Each number is 128 + 32 x the weight over its row's rms, rounded and kept within 0 to 255. Layers, rows and columns count from 0. Numbers have three digits each. The size before them is the row's rms in percent of the matrix's.

# down: layer 7 MLP down (transposed), 2560x640, rms 0.0312, rows 777-956, columns 64-95
# up: layer 7 MLP up, 2560x640, rms 0.032, rows 778-957, columns 64-95
down777 095:114130128154109134128182111106151059092112205164076116127157125144111108155108086110093127092128
up778 106:153154128131139099139170166145178164168100133142146112115111147123127145128178126140144106178148
down778 116:072192135130149083123132171108203064108113114148168173090178144145151150112120162117141129166105
up779 078:112096162108111092151116094125160137114135103185130124144114138169154110101161148095131179110130
down779 096:129108135124133124101111124103139121103107150109119143134129165131106103068101143128155130086065
up780 094:131130123103086104182100124115155118117133177146129136125172097064190147123146131126124121116115
down780 101:128146172076141133103089125164149114138118095131135136149132147169078176164134149084139103154076
up781 104:118149101063116121141147202120113152087141135139190141141172093173157109097089117138109151139096
down781 106:123137125127154209142105084090091128162100138107157154100119130106102138156157121107121136089101
up782 105:116117107112077094159116090103104214177133156127142118109155135127126054098134150139149137109156
down782 102:096172181126173159115171102152147068163092109146147081119121155132131155176184127177147119152086
up783 097:121096138124171126078104105104118121155164114135112100160095138127158091096180130176123098120127
down783 091:125145177131091125202166112132111128089091130155138186117124158076119145137081161081155203110087
up784 100:154134135135142139210097123097142194117142103138117128137135100134158108109191163084072140085163
down784 102:145154146116148122157128174086105115127138104146107142110204131127117085118090168147127105118141
up785 104:166115212156127095143113105161146160144160119128122066147169145101147156111100112129074120099169
down785 110:126147112119122124110161173025177117149120094125110148097163184101146146161149146102164194109074
up786 107:136127128064114114162069164144122164152143112161131160090182118121145131127125078111158144138119
down786 096:095145149139150157088121118115137186137118162134089090134098141105082165196116151093144094143129
up787 105:158154127106104032112150127174217147133193160225106146140080090157154132164183127141136130143202
down787 109:159141036125129121136155112072124067119119077093096098108147172109111126105103169173120090148091
up788 101:128118147103149136112188096134152226134148093123176134121183094131089085103136121112143160148135
down788 095:122120068153107129133111149112077126122098199117097092121090143107088130136114108106126157114073
up789 096:142127129106119165136118216112120152133176105124133084098136133149130116187124228135126115179130
down789 099:189113129128164118140156059126079158178106169163121100153132131134083148140140063074158140112134
up790 098:178117169102097071254139167089161149132047116112156111100134123184201085134165110135167138139103
down790 101:124126119116016136068105107132169158076117148075191165120101131101100115169131182088068131120157
up791 099:202128118140100103120116179174094131163169127160101083122133173172118093163190132093127151120140
down791 100:098127123120198113157168094126136206108118125131104164143138098097146107119133097135129155133127
up792 092:088166118138128098120138154208114166100141137152158074136197095158145178154120113162054213200110
down792 088:092148137108079101141145112126106123160112126046109154154094114132067100122064167104143088121132
up793 100:151138095091122141132106153155092201145150103150120120080154144127203138160126151200150139127189
down793 104:100131084161126140143132124189090136140139089125109130158121142110140151149106158105189112118116
up794 096:135151102150098111109128161153149088125095131108137118111152117095161126166090124166236097119125
down794 087:133110114099164153153106056084141125122128143163149162158148155146168133092148128092057175109133
up795 105:204073130185096119131123157108103140132187130137137119176135100126137175096222128092114139120172
down795 108:144142100125142106123157157133135162121203111131166159168134176121154120173103131153101116094126
up796 103:120139109126113098107166138162135113147161187138167152180181143075085171124190116166153122159190
down796 111:084136178088145131126095161167194204165183170143109114150084084167115162158053148095116136186151
up797 101:139130111104154122136183151153197124140195125134105112169126102149131153122122154156112118117145
down797 097:113134089178126124064154150125073184157083063117157119123056111124159091122172102198171115131138
up798 107:209067086091144161158141145113092151175112137113159167108131156134161117153131162124146151115068
down798 112:136086098147129185171187119138130139109171048118110139117153143070150118138161106109127094125131
up799 092:165114144151153103098159138084172139155089126159136137158148119110141125114071131166078107182114
down799 087:167120155103112118165097096153114117163170139107071056125148121134116165130183114138175208079147
up800 092:150101131095098135171046113135109187088117135141143150155166078149101102103131132071146165146105
down800 100:134172137112126161090149149134133102161098201158129082104107134108154126164170168108104161117170
up801 104:168076148113170135161164114145119121141135165183097123087122135092232108095119133094123156176088
down801 104:186071113096133132111094130186172160109106131146151146084121098151090164136108085104175102155140
up802 108:182060138104119141197106142133135100135136159116143119075131150154146121110143166123179160128180
down802 112:113124110115158138170138187192155085143120159118133198155162121110108112187143151119140187114163
up803 093:138071130130156147141104082145155105137151151126147154178100149122166079078149147188144112159136
down803 092:148122170126145134079160084098135143182099108127119137120125138125129149175095120083155090110104
up804 103:157121143130083100140163130127166153180093178170142096126153132134123158137132134107195182139151
down804 109:138120108094109127116124147086108087126181050090155159117114122155168129143081133143126057154159
up805 104:079144170058109102149161133103160153118140141134117090123139117170142144063043107090133098174072
down805 104:169092097121114102105043147139108124124081116118137169110088159117157098164135177195110124124153
up806 099:100128152104086120131168198104162168145181071166145143141198125149148157066136118161106107134151
down806 102:153152112168182144146120077145096118135064138144135108104108101117068084111080094148123169125166
up807 100:112140162101151114095103108162127090200132194115140119145150104132127111052144115211127144178171
down807 094:156129134117141149157111119160076135170110115117151084157165144132141113164106158154188141085114
up808 096:127121118156092102152120164135178174171139130102111150125170149137145119094075171166191137166169
down808 102:133096153151142171172123110135167195109060107115146095119116103148068090142119120117089138143112
up809 105:177148144111095114164081119121177137132166124167138176138174149185113138086146138122134161117094
down809 111:124155144184146083098162151143162155182101164120131141096143125170127194072116088082119144126116
up810 101:145133126137097094101189141142113211144118204151080147086121148125089142137091142097155092165219
down810 096:144101132113187120108110086153081036110155061074168092175135116167185098116180113155101151134068
up811 098:158177070133146070161123175177116144161165185187098109150183122167099115155122130180167143163165
down811 103:103138181111111144099142092098140112161130119162162124111097105112076138099168104080105148151118
up812 102:136132143076103158111125149141090142157106197117095149151159122177138208102071220118174117154136
down812 099:144118137194135131126110081154132138111136089110114053129131124139126085103077083145073107166074
up813 107:144074097105136148166092097094080099094151153157148125136133131117170160100059160139085167126145
down813 106:114108145150155136121092152124162115190115124148093073088102078105115108094096189094165131167062
up814 108:149077116070150108093133144182167079144146121099127128117199192082116097161148153140150175094167
down814 103:132090147170063109148100123073129098103164150065090116156124109150120205139148191132159084140133
up815 101:138084095099124080098092175156087129142148130112143151134117132086160136093110174138084110151169
down815 096:110127146155124149160154072112168114156086143134161120165072136159124121133102117124144150152119
up816 094:142153177130091130126116114228171120214069160059161122093136145142120114117094173153111161140152
down816 093:061117183108125145065077111106112153130163103102128121170126135155125110170137133046105115114129
up817 108:114107103063099105122115090070151117148147128145162135164161176118184080121156145114133138171146
down817 115:137107127105054104105107077147099100147126086177164122083112109131116158108185149230063099135149
up818 099:157088142109168138116117177118124100131158090231128078168120151120153089104166082115092144140172
down818 093:121144100152137133119159182113184147173076151090082135092103137152124143132172127146136143180139
up819 098:126157135100150122161118117138150110113116152089130066104110173153113104152140095189141119142187
down819 096:127079133123148104152141133115080129122163084172132160193165117104096106114138138098132132097069
up820 103:126112132132112081124144167137118130163143121107103067130114198101146155117110084149156123100091
down820 096:141097175193067095123166099150137129117169197157083132130079107123105103141175159107172102075168
up821 105:184170142164105081172133144154102124140145132124165118112122151126105139116124100156170112108162
down821 104:176091091143136135136144130109133131109152159106143165123126140091149141163121101100151112120136
up822 101:190142138127056165125098097132145159152180079127086143124122180140171151142144184104094122183121
down822 104:074124135119157082100128160160120122137100182127173146078170088147138196106070055142166169103068
up823 095:123165151123152109175134121163189148126157157109089109158172150135064143116217100142163144162164
down823 089:115056136118120180116064146057100107140109111122151101098091144088204055128083135080136152115102
up824 092:168066193156109127152132178117109084152141137135125079113071158156134103098135131078144106101117
down824 086:116157127072137094116066159158189098090123111083099124086171137131086137122156154208127135166150
up825 100:120116082114146093133082129072164132150129143117183109150223135135104161127086136042124206183204
down825 099:096156115073137112133155158134063137152109128081126147125127101159163047133105175153167109074104
up826 099:143153100133101108100182146087115117122163078183103074130189099099163132076100089149127184171099
down826 099:164104191120164117186130046128094136147123135123118178108121111127103154139115129090130134040089
up827 095:111112130072098112126098116148145150126138165111108165092127173166118201140124169191115101138070
down827 086:076114166149139150081128153123094133100081096134099098144159138154102118141100109051123169177112
up828 102:144127131120193112178093121127125191166164111142124120133116075143121090117119117118137110138109
down828 104:117098036123173163103121156074094142158122135162118115111152080104143166116168125097115133135162
up829 112:141077165146110103174080096162113156175115143099118106147139172130183135115123117146166156162185
down829 105:096129133139140131126113152111127132116108137125131156139134125126137132126096131132138131107104
up830 109:167080141077109148162080091103122133193150073143131130137081171108182116128079166143152151121135
down830 112:100085155129109107135075088071138130092169087128171129186213125089086133167131112151119114133181
up831 094:107106134092137113149093126106115188127128117110138121137096151124227113065054144135170180101061
down831 090:060169172119118100074184111184151146145116145157090194111141125096126104156111125156180116116134
up832 098:157113106086136062120080138120098165154158121154255159147150102116115111123135109180162158131142
down832 099:128120145160129200118139103154151060081180116145060116129113121094125108122106128081142089120125
up833 094:129131080139131132179093107130090164122110134072164155130152141133142058175071158079194110171156
down833 081:112141129142156135103124118163107159130163179174142138157094145109143178115162142143119125139120
up834 095:138153096100112158157160146131120146159141118152060107112129138141122092133120171158126115165195
down834 105:106171131159119126071103114161112168111121104071135105133148067137068153181132095114069149129129
up835 104:113123062114136217150117167097103091145152156134068119158171170097094151138152149103145160130094
down835 109:062115143176128099102121060152160175057061131137147127070167074128130126116174124127140114153111
up836 101:138142123146080125108154232087093142153164176115150144159120091111166104093134169165171148138151
down836 101:152092140172121183203123045186115074068146151127140109112122173120112155112097116100079191094089
up837 096:109076137095116139144118164142126154105131120099158148095195143085144149080132091140135074102156
down837 101:166121189138135177099089108121100124192116136150170157087152150118124146135084093114133145116125
up838 095:142149155141072148112122115117109151163155158124109124119113112116183111148142137155147122135125
down838 090:089154125122166073102145186170127104149117123101121166154192125126137144170121098114126147155014
up839 100:083117093131119124102123121125138143197143151115114160211100119078154126090108102143128112111182
down839 098:126156155168118114188149113152065180100138104157157115113142063130148108147148102163084073128066
up840 107:132149117075158140162085062162137142132165109131154120133168112168135176112123149136164109110121
down840 104:121113137098097104113116127111116120158086116156115125170078170097157157122132080157172139125125
up841 101:183135088131139126102158156121187148152195126092102028119184119152115092167115185087126129153169
down841 105:126159150166161162152153098180102129178084135123142070134114138123169114108100079140126154087101
up842 098:210162127143122131095141143156135179127186104096131157146106132137113102149195100177151124113217
down842 093:057161133134172155150151106118105112099103164104109090103117065117128104104035159146110138092113
up843 106:138134083088058153147127179115168136123162125147103098088110146121121103116115170165083111149115
down843 104:160092141156156109189120134149167114143115091196131123181104134136151154163113070060151093159195
up844 109:202106133111075117110123106074095162145163129132165105126168143085175114120133127124093193122082
down844 118:083096143122133164153129169080143114099068091187107116110099139109123172152141188090167178078125
up845 106:129151103153066096179108150109156149148135161119140168134080128124151143108181132087127182149121
down845 105:120131125149119122129139115098095107121090114151073117095150117123155144137117178119102066106116
up846 094:154125150118082099150139071090164098085095158117159099110135166150110116105096149097134195118104
down846 094:114115168124187146091112110138123175132171108168131171123180124117134111081099137198140141102146
up847 095:135122142139147202102211160135177149139168137132193093140199114159114107112175115144144091179165
down847 093:165123128128115067117098126099111192052096146183094116144129110111108159124067121094142174125116
up848 101:163101163115140148167103130131113080154110128092102087130173134145159130129125177112080173196122
down848 108:167148100114164152113108117127134129114111107143153088096100120161098209123163167137156098114163
up849 090:114098118147132102087146141172148149131115180122122094183149183127073116107102136136228208192137
down849 085:151123179153139184170091104078114082080098072170135156144094194130186124144173107133064093188104
up850 095:127092056103105118119065125176132125102168159128134132105134110170157090149188125168143137108123
down850 092:128129145075212138096125125154176074110157138039183102164124110130156124164113130114135088105132
up851 098:152176101129137087096126228115146160193130141139134146171123097080145124123176106231106124130181
down851 096:125141168093102135092169126126132153149071175145159165107156146146118087095117146171151104119125
up852 113:110087142127157145154089135171114130114137152116120153077161134096147119169140170140131122210101
down852 118:078129092072113126153107136102105152138095111086101137090116165080077187157190103093131152159134
up853 084:104126146133084117155122156132106105085157081144166147163150128128145116145062079121096148123167
down853 085:192136142123164192130135091088163142152144134096103089147097100139119106159180149097116102151099
up854 094:162112132137115130125134164190156130109154120163128109110148212123132104130151081135140140155202
down854 089:161140144146116201167100111097061142158119175148091166103119103121158118134128170108157127146090
up855 092:244055199131082165142110173137094155158061109135131102141129178096121135083178084091081070090092
down855 087:117122087064138096131150041144191108091135122180184093120179151176097131147080152124128121102192
up856 093:136135129059130085140105128127146128117157188125115085172139144166132157070151200198124149133095
down856 093:121117170179109151133144176178149112067098090076109121092113161116110147147101134106149161058136
up857 102:169113106125101115123164140143163120166181123164213110179124112090173124099091122200129131188150
down857 100:134119147099171119178111070200102221127115149102102146152168118155128140140154154130132152067112
up858 095:124152173126096138131063155146114155122108117175096167139070136104077119113127168145076163101212
down858 100:132130151101168092104166106075083103138174146080093101127157110178126128161110124094115153170125
up859 100:164167153149083080148131101165116130174126122151112112134144145136181172108193184073135154137126
down859 098:102130102115162074090147091093162187099126155106136126114154125141143135145153109125130079100111
up860 093:100140119116145079157097178144169129141140154130085088134196137094136199105103159129129113151164
down860 105:122135105128121150102115124156109121041109202093130130110063103164104156140154083078171089132137
up861 098:116137128127117101189143157149104128152097113163173073123143148128164142125161152119214099180189
down861 114:156118118168140084155190148081108181046185106073068128122131106148138068115166104180160096147171
up862 101:125183148113146116165137096146105173146151116142122050179147126158124137128129137179136168141082
down862 101:095147122050088136131114135165079149143152135147091100147111131112120099152122147100139108138166
up863 104:170126105171052135136063072112097142149081193075151178130154117162161130129158102105167174115214
down863 101:123128114098163132114128142173160160124152152100154099140128134142140138074140148172102122092048
up864 109:159094170137125113132139150181142103101165149084103151142164133152164122147168139098120128206127
down864 105:117147105206147146086148139094104161092118100117118160180159103114129125124143148154174104154175
up865 092:127052068130114140139154122138109147111153123117136140158114141109137069104079137153143079099165
down865 083:141160137081055131097099153126163134168104166101139087143135171126150173181133125151142172128067
up866 098:173121100171109096126139155137077207159119101136078120125061108212156128162115168094125121175106
down866 114:103129116094130136097129173129138071130138109119113098066145151137106118103134160156128093146131
up867 103:168179131161076138206140188130121158105153126105152199152110110130153105139102109107156166133116
down867 112:139181124085177158129105096153142115170109037188107136118147126137075120154109169109084166155113
up868 110:153092094080134168105128117124171113118161139116140026112159182177154171167079153177119118175093
down868 103:068184140113152138151169078183082184131115157106042143114129117212124103106190119101062115125145
up869 100:084083184110128055098154157164182138168159166135187123134138115182136149080114170164108129121229
down869 097:135121147097133138185175091129062082148107041101184162123168126152134169112102122088187110113087
up870 100:158102130116124073106105103123112166149153117163115046177119141166123093097099088163152155127092
down870 097:143114126134143105102181170107181093084128040141225131159139093137166091142107154136103090173162
up871 103:119105127070048106126040066176158146166112126131114106112185135121112170147136164113107153154078
down871 103:102140179199205191137173122122097142126119167104102130142154125104123125144041132132167118103067
up872 096:088064138125125105163164146096179111190105130142085088161114099118157149084148145122114130154104
down872 096:167169163141158070143132122115119098084062090085084099106102137103135136093132128158159137107149
up873 097:118068179071148113171163125151084096142114115116217169122115123156122156124157125121153150143188
down873 088:126117096162163140101107095141176188145156203114108098163186134178101112145101133131129141107066
up874 107:192113139164114106142085131122152141130139096124150120119142108143166073038113156158125111095137
down874 111:146130140128126143120116168118146113149108123096142223100117143100083167211126085124121184128098
up875 106:188112149120106136142061121182202135170086112115115117139054149137106094077111136180186094137091
down875 095:115087091102082100135143126087100124173211162134167142140067154116167065158122123126195116129118
up876 095:138121145103110054143152135114139118173124148122114146098136095090103113129124098154146124102179
down876 098:092122113104122088104142150158135143111165102124062163139117123191134126122144146106108141161089
up877 097:156135121127096122112173134128120111165179225148183111073106141113148202068111131161165071111198
down877 101:106125120178151140103083130118118151125088066106106146092138097132123117177105180123094090232131
up878 097:192126101097172130091107181069153221142122122130229131172118109167155076111143165171089109131170
down878 102:154157149098133223140163137096127074106105142128173103130151129149080134135154166146105147097125
up879 107:156091170099114129179056189126111113150129113134237112159149099140141083110132135175125183134084
down879 109:121115145045161122126115090143072122163155111169083077161097163105125125138100151130069155133106
up880 106:191124143115134170135154119180109121174125125148099068142160125107182131117123142088136161131159
down880 110:115157103129153049139088125126144121090177123133107118106146073140108129106140064081109128159119
up881 095:140084132107170117094098116136215142134129146182175146137140129081129061103138113139086108134131
down881 088:117164107118102149172130110121042124160126151109101072134120088171175182154117134125200135151105
up882 105:152134097107143104077169110121197086144177159113150136104164073145125164123175124202097087093128
down882 114:125111117145115167176137147168113089156083071137085181161146087163129154165125145097180126134159
up883 095:137131103069151119131106156144144119126126135197145077141153135072074143108095172193140126116108
down883 089:119147103150078107139158147167124166178067089116103061162114128152137119111066125119145126173178
up884 101:178151116137140119170144188193166147123199147095145128150120079100145105141137151118153109104139
down884 105:117130204150123145123147108098115160141134163140135110117126133174120150105136100107131135114084
up885 096:120128159153147091146105112160056183122132166177173125161161094133162105074120183182129184119173
down885 100:130094123106138153176148085154149137073092118156134119158156120141189225163154119045153135113134
up886 103:118122150179148096109170157119164140118113098099126114097091136125102113122102116144190121148173
down886 104:128130067104130106148132125179158126138168118103175125140088123104084080066155147175080100094115
up887 100:092157172095163166162108164109067193186105145155141146115137181165082147119105120115121070171122
down887 099:143095071211126124119172111118086140080176145074092114093162161141143132150113123150112118105194
up888 105:158109191107098115109157138125138117102115146096095099094165119135101122165108144156232147094163
down888 091:159112092139096086173160185124160063145150120114169091136149150092101131139139158095130127135134
up889 100:140118050110132118165103191122201155122194127117120168140096115124156162161154146159103182152140
down889 099:141123142142105187160191089146066098134115117173135099132174142092053138143113141091170127171111
up890 094:107082150160066131151113184111201124086127181033156098107094091133149133082146159160125148134119
down890 086:170159130070128182123162129143126177194110107196100122133083146131104136106094167104163101103105
up891 099:156109092119161116120066123108118102108183102142175128102113172120131080127178182171138157168135
down891 100:175112146180131070129162134128158097155087099092055138078145079140148094107097103135110156116190
up892 102:129121123100173072123078146193094164125136118146148128165112099118150058090098175218144084129166
down892 101:128130226146120134103112129099182096109134130117116128096126190141125131143077114098107152099089
up893 109:161139099106120146116124111143124112171116171124092118095160131077157106127224124196183175125115
down893 123:106128144173132130070159170106138074128176084180084134128076130155105167157144100089065083068106
up894 095:091140138126090110109100186161165101112127065178122108166127124140162147169133138137167107226183
down894 091:134092119081149127120152105079090174112120136112163085113155163134152089102106165112081144092105
up895 098:162066154108082141183077152117151149160120162119185128067100067059096106100124126096152187114147
down895 107:077090188101143138146145130099149127136097101177130131145136134120104128176128181138054085175096
up896 103:186147123149106114131096144113189116193075138065136040096144148116115108173123095131180168104099
down896 111:083126164130098132166070109126150127115120155116141080144149115186098101107162082135139150166149
up897 093:112098175145148135071117079139090156159117155115124156160186144086146095074134141154113170142129
down897 086:115125148137081076177147153142096189130140213121128080157140095118123151153099153123243119117118
up898 096:147123122111136159157062149134136224134149091145138178105092157184131087141145136149072102171137
down898 095:179159138147151145126139203137104101134168125146149073141199148111162103114129107145168112103122
up899 113:129100176171126109137120112106150174115115117190138088157149115128132120067122135127100077138055
down899 124:074193154144132109126166170137129177141115204119125129099093147141143131141130164129221166159123
up900 097:146122145137070147138119092094101119099107131112165092144137152190093064115145138119145153100103
down900 087:208069070111184180124102141156094219155080158122082121063115082063108161162123173114121100123150
up901 104:078098152092100164118186148127077149092096129120162104130134123103174118066130188119085126150112
down901 107:138129191169101134167126077119143127155132131119158145114139153168113123140096123126155145139116
up902 090:119115147151127082132141165126168170098166023137113152186176112072185117108056140188149171145103
down902 090:121095088137102118127129148075129139156140113094155148098115140194108112149193160160130050176152
up903 101:137115206115105091201118119133106142139173135198091141160132099134172136115113083117154145098108
down903 105:154138172201168151108118151138113183138119129107142153154135124140134096147121118142118101165156
up904 105:092162141104081104167119142178178174113134187134155129155165112144163154146125136096137138111115
down904 109:087126152139104112084185122106101111102180171129084119118087135155180167083139147153095072117084
up905 100:109158138155130102147131117155159133111059215106127098197094139133218122096106099118170149129173
down905 100:209106187128133162159118066148124065155144083169156133092194131125070138115145084118103101135109
up906 106:140074133095146132148114145142106101239081151129150073129105185158178100135110133133120060139149
down906 110:115157163169089098114099146067173161100101138089108098060164096101153123143133151101070154111173
up907 094:124155130117126140097125115092108126182096162170143091145113107154109127085142113175131176106096
down907 094:086121174130119153109127118175152124091063121111080167127112133157120161091045131104178155091148
up908 101:145095112137078122115167123109146146128160057148174117097133097175175085111137074161075119129137
down908 108:120113145092043131101079140142131125134147155188128065117105054069112130158189119183104103157155
up909 092:139116076102125123142087100172123167113220172136125128075113137117156116181120124156153190185215
down909 092:184090174141148115131128175150165121131079120116103101137105153174142118103142142120099135092091
up910 102:102132136127120097121127108152116114102085084138106129172149070127094137069120122137187161096114
down910 099:140096038142109086196104149158105172148190144187144120146096138142113113118096093120054096190160
up911 097:187076150153150135115169123161094112157216151126152093099119155109161095113159080151158169127077
down911 095:131123105141140132123162148116134148116126108107128149103109100143143126143130136132111107100127
up912 101:093085132082079140132155168083156130160118086132127094177173141128180120101146158090085110161106
down912 111:096126179184119198126159101129095158071060117187132146084106071155098116115176141186102116095141
up913 095:132064123134119101079132110189091110157112130116110153051113147111137125117142133104095106169115
down913 100:114184093082105063122122131129149123098150146130129122124200138152143180118172106090100180091168
up914 094:110115114088167150147141153113156129143139111152100155096153102144168211097113145092133109150084
down914 093:096132156184087152136121132142141152120075143130100049133138132110150102108092129135129174106157
up915 094:138094114101130056142115147165160106114158167126153122148170109118156098142075140097148107134120
down915 096:167142106133077136111155112181116101109144109111119069093118081105157139160194166122103107128137
up916 095:103121165083095143072140159164140109147145160139160122053140109129175183149124122191119142160118
down916 089:150101126174140132131164081082071109122082150178112116173168114151150117096093120067155143151126
up917 102:157132136159122106152105098144170120188150176166101103120150145079143157126164164148157172121200
down917 098:110146132154110099146111131117154197141092101136092182178135102150135131139126186182129111055067
up918 103:107113172079067153141067173099144160113088118116127134093135114086148137119119144122161114162089
down918 103:093163127098161058145082054155098083128197074174116119117200132131058136119093141176100129152131
up919 099:132069113105175106181100194124086082144143114169187078156116116129113117131155075118111148121080
down919 089:076113122148097157088145052126155116105134156084075121159152116138079137078118136150149118140154
up920 100:192155180190067175121102096135142136123131140109149113145101142142212097156142151095164109185130
down920 097:104105148169142131162155055089141218140137139104135079160118122146131139149052179075104137082104
up921 098:121200181130087135178125093123116182164086170109170127182144139151110112133055154133173186194036
down921 097:149145126091117110134124130099198102121136129156138129112124113102144146111110122128083136117189
up922 090:145159158110097162121135125132107112086136162109142120089098152101154122083169160159144086109136
down922 090:096176109109153114161115172145194136205089116131188171144114118147134160146102117059131111152131
up923 096:202153142105149138151127093122078171107172155203191133144176133158082171129189108170107105109163
down923 089:065135105067046111107129161192149116073137102101112177144135171092082156150086152131112124098082
up924 112:152085171116132153122154168141147104123165159158128125097146125059174135146109144139158173083125
down924 113:101111079169139093141122098139153129151180125116063138090068099150138115065123100092154107134142
up925 104:090151136176097105112154169177106107141084114130152096115126106105176149101159162151149132170185
down925 114:173189103144121195109148094076139167124140133134051174160100177192115126146138158178103096106145
up926 109:139124147081143135207124109158105111172143169124136132164132181171068140175111115141111119186107
down926 115:070129119152114103098165164121080082101158151121128091104141090098090118184119133144156145142122
up927 094:146169077181094116070116171110188154131185057104121123173116180055152081171111133143162073133164
down927 091:158149130078155114113156130106071120195100181117117055109157105137124172163167111191150174089102
up928 103:131115172106151115121133082195151138168162159166191103146159160200114113069101139099146134165168
down928 107:119114166167111141064115094142161134140099184080104166097123133130147193133143146125100149136143
up929 110:115148113139108104096153168199127172116137091150195087183133115135116147083125160181159118127151
down929 107:145078127166148130191123094087117088134134147149148147138081125141120084154174148136109145077140
up930 111:159165130098077133151120128164152167141157129188115037098137103148132150103122146120163152111154
down930 111:123120100171086132142143097118158145124147117102126116179128132130141151104122002096179164155085
up931 110:123138144164121157135119118079133163145138120173158098115136149141146153110116157179141112129164
down931 140:039169133138197134054165186186166089164148051157077161106083135116120095085154132160094117118163
up932 104:133158189153121141133120114110067160131160168148129134183127177175134154109109121107118092179131
down932 109:087121081119135128151095145177134082150161133120188165116098067108102153155091132065116152081172
up933 096:108107138117043115151132157151091138172132177174123149113129158104121094100170110151183072148062
down933 104:046143159138230063185170053108135184083116085127151158115135161145144099114127141104121097113163
up934 110:127180182100115110151132194103112154218113178133122145079179109124140171097117124108146117124101
down934 117:103163151138136108185150117219143162099126108111136111123144128146133137113129132099073127067130
up935 095:115117084151091168147159146148141130116085148132186174074115153140084150122148122074191120140132
down935 093:155176144065140100078140074085114155106102106145110040162126129134155126140186101126147153126170
up936 095:169079162115103125148143130097105174140059110183131117120126140137151081085125098111152156145075
down936 099:138100122142165160082136085126151099118133101084109186157129120130143095123088069140115125130119
up937 112:156172149120131139176071106199127149131107119167094120086222155143103110163115178132143172146189
down937 131:162110126111096163154108131126148117102148163152134155171165186080138187131132098170179121140156
up938 107:136106113098063151172086189181119109151127152159146122084143123162161115147145127129134207110082
down938 111:078134069200098097078180177115165099116128069159112054102150079133150130106166163161074084193160
up939 093:101090087155109036116142166115141150175118122076156146139120139090105153073088134149152195144126
down939 093:191152093129117202117102111100126168123104131184146093132137116108158135134117130131123110129125
up940 110:134112087124105090176134147141180151111176144157142129139122103090146118134181142171170112083133
down940 110:059152168106152116074127077125169148098115124107170135170131128164072137203103096130140142094148
up941 102:161100126087179106161141125125148134191133215135125111122107164137140169179123132145186160125175
down941 101:148113107099105136179119130176115142169135091102208124127064119162173151100109113128086146118115
up942 102:161142187164124177152176052157119096172174150156117064139099141101121136122113151249131121103104
down942 096:131140130085107128117097149122091136125149120150155167194124102149156110143125079134100174121107
up943 103:127135154058089131119103169092166133126188147116147165080157119134122114116121160103153086106120
down943 103:180115124165164121137194073062128148120098131110088106154114089172110103158151146124112164118101
up944 114:147106101148099154156129181180090174108126139120144098179065121127137148110154084181117141165101
down944 110:144163146168153118157134088180087121162130157111113179113143119157136167155092132132150155139100
up945 098:146131208092152126157133110219160073121143183163128107185145101199157144144126111131161227190116
down945 097:109137143131151114106119156073138061130157113126074150155154154088099147113118164096121180065096
up946 103:106134092140078133096109146140118112126184125087172130166161132080155144133193134125082158146104
down946 105:159093126056146109113159178137138149177092101134128181193111151128181118117160128082057097092144
up947 093:144134135151081055139131137166119123132185149136150128146128119150161143108145133167170084140170
down947 091:102195144055128130157119100133169131108066149137134137062148121138128112129165128148045145101159
up948 097:164088093100133146115158151119095128140205151154118167191136101132168040094196162158096128146120
down948 099:116149119113088087140144104155143108127077099135090142075122109130176136115054109129127141088177
up949 098:213138153083124119139128138106126170130158141154128153139127134128155103135093129104144176090150
down949 111:117095123149139094100115159134208147169162129089145120104074109135147138143146149131098134136156
up950 097:176076076135155159127097137158182117144132114124208153070121156090168143127162125217156102125117
down950 091:085123160207077144170172138072143094137106113066124147134157112218132089117078134098112097070076
up951 111:115121183060116147141118174162178134167107110156124092165152137117135130154129167123150098123145
down951 111:060123078218157128177137091148072120045121090067117142150122137182190157129147122123153206125097
up952 106:138118118069103088130135129106107097208146160161196097100172063093157128132149144113111165100050
down952 104:143159171163125097158145103106155162100119128152091143146121154110148119132138118142112138100133
up953 105:135067114082093129192094155132117125154164126127157140157132167074119093133124121156189206159168
down953 107:135119113119160119079110107123104114132138130125138129100135137153166145101126139118097113077134
up954 102:116105197118132159102144144138161183106110108125179116144129135127087112178137146131138116115117
down954 118:129166180167145111144151094133120171121108129090114159122139078165130153122059098102131145141075
up955 100:140081110115115146187090125156160090104076145094120088103125165139118176124117150179164149120129
down955 090:117161149112086096124107137102169114144128134134158104145157104099173138183128131063131155096129
up956 105:168110122135130145131157072121096198175168091168134128109122077132145097107141130114163109117139
down956 103:076128172147152129086084130031129054191112133123102063139148163127135113164082125152103156142036
up957 094:173157142098070184160152125132135167145088159160186121105167132147183139136130156123087143215129